config.yaml
n_layer: 11
d_model: 64
n_head: 2
n_kv_head: 2
head_dim: 32
d_mlp: 256
vocab_size: 2048
activation: "gelu"
norm: "layernorm"
norm_place: "pre"
norm_eps: 1e-05
positions: "rope"
rope_base: 10000.0
rope_fraction: 0.25
qk_norm: false
attn_scale: 0.177
bias: "none"
tie_embeddings: true
parallel_block: false
init: "normal"
init_std_qkv: 0.0235
init_std_o: 0.00501
init_std_up: 0.0235
init_std_down: 0.00501
optimizer: "muon_variant"
lr: 0.0108
lr_mult_qkv: 0.5
lr_mult_o: 1.5
lr_mult_down: 1.5
beta1: 0.93
lr_head: 0.0102
grad_clip: 1.0
warmup_steps: 200
schedule: "cos"
final_lr_fraction: 0.0
batch_tokens: 32768
seq_len: 128
doc_mask: false
z_loss: 0.0001
train_tokens: 109100000
steps: 3330
dataset: "wikipedia_en"
Each number is 128 + 24 x the weight over its row's rms, rounded and kept within 0 to 255. Layers, rows and columns count from 0. Numbers have three digits each. The size before them is the row's rms in percent of the matrix's.

# layer 6 MLP down, 64x256, rms 0.114, rows 0-63, columns 160-191
099:162079107170131147136164136185119110156132138128111098132081129114129196100150095084102093114103
097:164123143122164106115126161123160109164153134139125146131117132122131149143124168145127146088102
118:154140150135129127111084120174109107097121109155107115137085120124099074117153144116140117131144
113:130126119171117104107174102135122150118115116116158088135173130124175131128105118129139145139159
093:172066097121163158133105151170127128142105090143139120118132137164135111119166115125116157110154
090:097101068145120119118135143132114113138131102100182139129107116151165165148154118148148138150152
104:136144149076129168162116093141049174137158114132154137130120142135159141117156162112127099174161
093:138152122158160109090114135158158146131133131141132105139163106128116143130082112111141115154112
097:125134124097101181095110134102091122118100150150132099154100127102126118142097111118118116155150
098:086154118111130147157090080079145180123166154137105133120090132138121110123146139084108084147123
096:128161152158128204138165143099142149141111141107120133127137106171119123120114086187154079108120
102:131159105183117061143126111101107114087118130099161112146109133139136131101106150177122140161101
104:120105146155102108135089100134124129119068141115149165136159126154109135132119111145089192120079
102:135155149081145070123127124162150103122116125144114150136131123116122139165169098112106136106119
103:096106158095171125102122097143108101154112115136102135141104131088095099074145153149123133081152
102:180090132115123123099133128135132115129131127132138096108155117160089129117090123092127079117157
100:143144100143138113148089125184124146149133081115165130131105133139143142143140138121124104165115
100:114179146122128153141103098140110092132171089118129207138152129117141135094103160164101086142108
111:106137134118125141140104137107127153143127125117075151103109129150128103136128152106076094101114
095:132097156101154151113181137113139142150188144134132155139141110156145170125115122111172098109142
099:103103093149095127153131158100096133099134148115099167120126126130083115152143096143108153119058
095:164134142131170170104122136083186086119088125145176114123107132104083121085127112112112104126182
097:154153118136106150093101132145117125108109124144144108142129147142148103167107140179165169155156
104:153131111134156147140169143119196120124123154156075090138156154118126086158151091095132135114154
107:111136150133140119073131122141068167110127078130114177135120119139142145125129123120168134160171
102:122113128093149192110121134127084156122125132130144106133131125124139095128084072142098133126134
090:109105111120129095133123112096125174124187160133110110129121126138131107137123186113107110145128
097:148163130103135076128128169134157134133142094130127173149154127127109134118118111188137153102121
098:143126206141135147115125147106126116129104094105148139130126128193106128162129127119128137135152
094:129086159096124134131170143101154156112143140119148161123165133165142155175165156139163132138079
104:116180160109119140149089105096162113140140135133090155108146119115136107148146140062126140085104
106:105135157109129152108153114148158114141156104140189120129145119143137099104122101124137117108084
096:090137153148092121132138179135107126130119146132098106137087144074157144135134153108122120144098
101:168097151116129152052170132138180163113125137136124157154150136138162103139143091124098140139140
100:061096122119121121159141139122115110102122110124121131105143132104095162136156098133115202128158
084:149182112140105098162146091144143142144142133139091139139162116087125156129136155193173124119139
110:106168140095085087143108172149104164100146147092125111118106131113117124120120104059113122102150
100:108127128131098111113109091136144141116140110142132155125143129150145125164108233134143153125138
099:121113144116143083147152116137121158143153160119136133120139121133137135099154119142151139143159
101:110111092142101102144120160108081185156158080110110116115149129107168112122107118075142106119121
100:079146152124147196154134125095133121127130113113147112127076144149106129110083110092143147101157
087:139161067135129119181114101143097115131123155094125127131132118128132148104116142081114151110131
111:156140134103132110128128157131114087104093111129093125128135127122135069124151077134122125124125
105:132121113112131074106092120145134137167137194126146129137137130129186113137141170109124069118152
105:171138135146144147144178161176131116118130114132079093133130136159126112121132153134113085152120
091:131145131080126104156133074100151127104117127130169114115084125153094147118112172129142185130126
094:144131118209120129114128100152138094122152134157106098112143143095117128122120152182125063137131
105:118108145124150137118123130151162137165150148131136082154128129083175178099106126145143196157149
101:141135125174126126149112125134107079108076123128129171133101113117115133147108186128166140152144
093:125144084134122130161110123094113155114136130141110104142115123154107134136122153170108126102111
095:164109102115125117170119101153136081127069102141137142124107117139137161135182083153110134048121
107:118118130137123137163094126106137144125143162149102173129146146104111105139157137105135112109124
092:081101162155127128087127134108129153159112141129124128123093132151115124106097143140091130124149
093:099121072152123113109085120152129135163122158159154129118112125103119132127129141193115127186140
099:141094127138120116090123160109045086127134155102125174150106129155121130147107137189144116092161
093:144120103170133133103176131132163065133114129122127145132148115099099143136103122111184129139074
103:127108160065132150159104139106189088123089130147155140116132138072135158132137151100121102144107
106:106134099130115126138124108101121103129140137136108115128121135139134129137125122137121098148166
102:147104143190085132138130109143171122094113133124159074121141148112181128155146082162142155140138
104:129106089081122125102156129131140105131105104110155113103150121132070139122124097060093140142079
097:120124099124134122147134138119132107141119166135116147112166126133122162092118162081172137143153
104:105094123129149124147116195067094137104160144108114089093155113110125103141112111167122128123099
104:123165152176134129116140117105092171137121101116121114122105124114104095137125130146133160116100
094:133156147079129114144154137118127142131100133124176100121119143135129130105154096141114137130080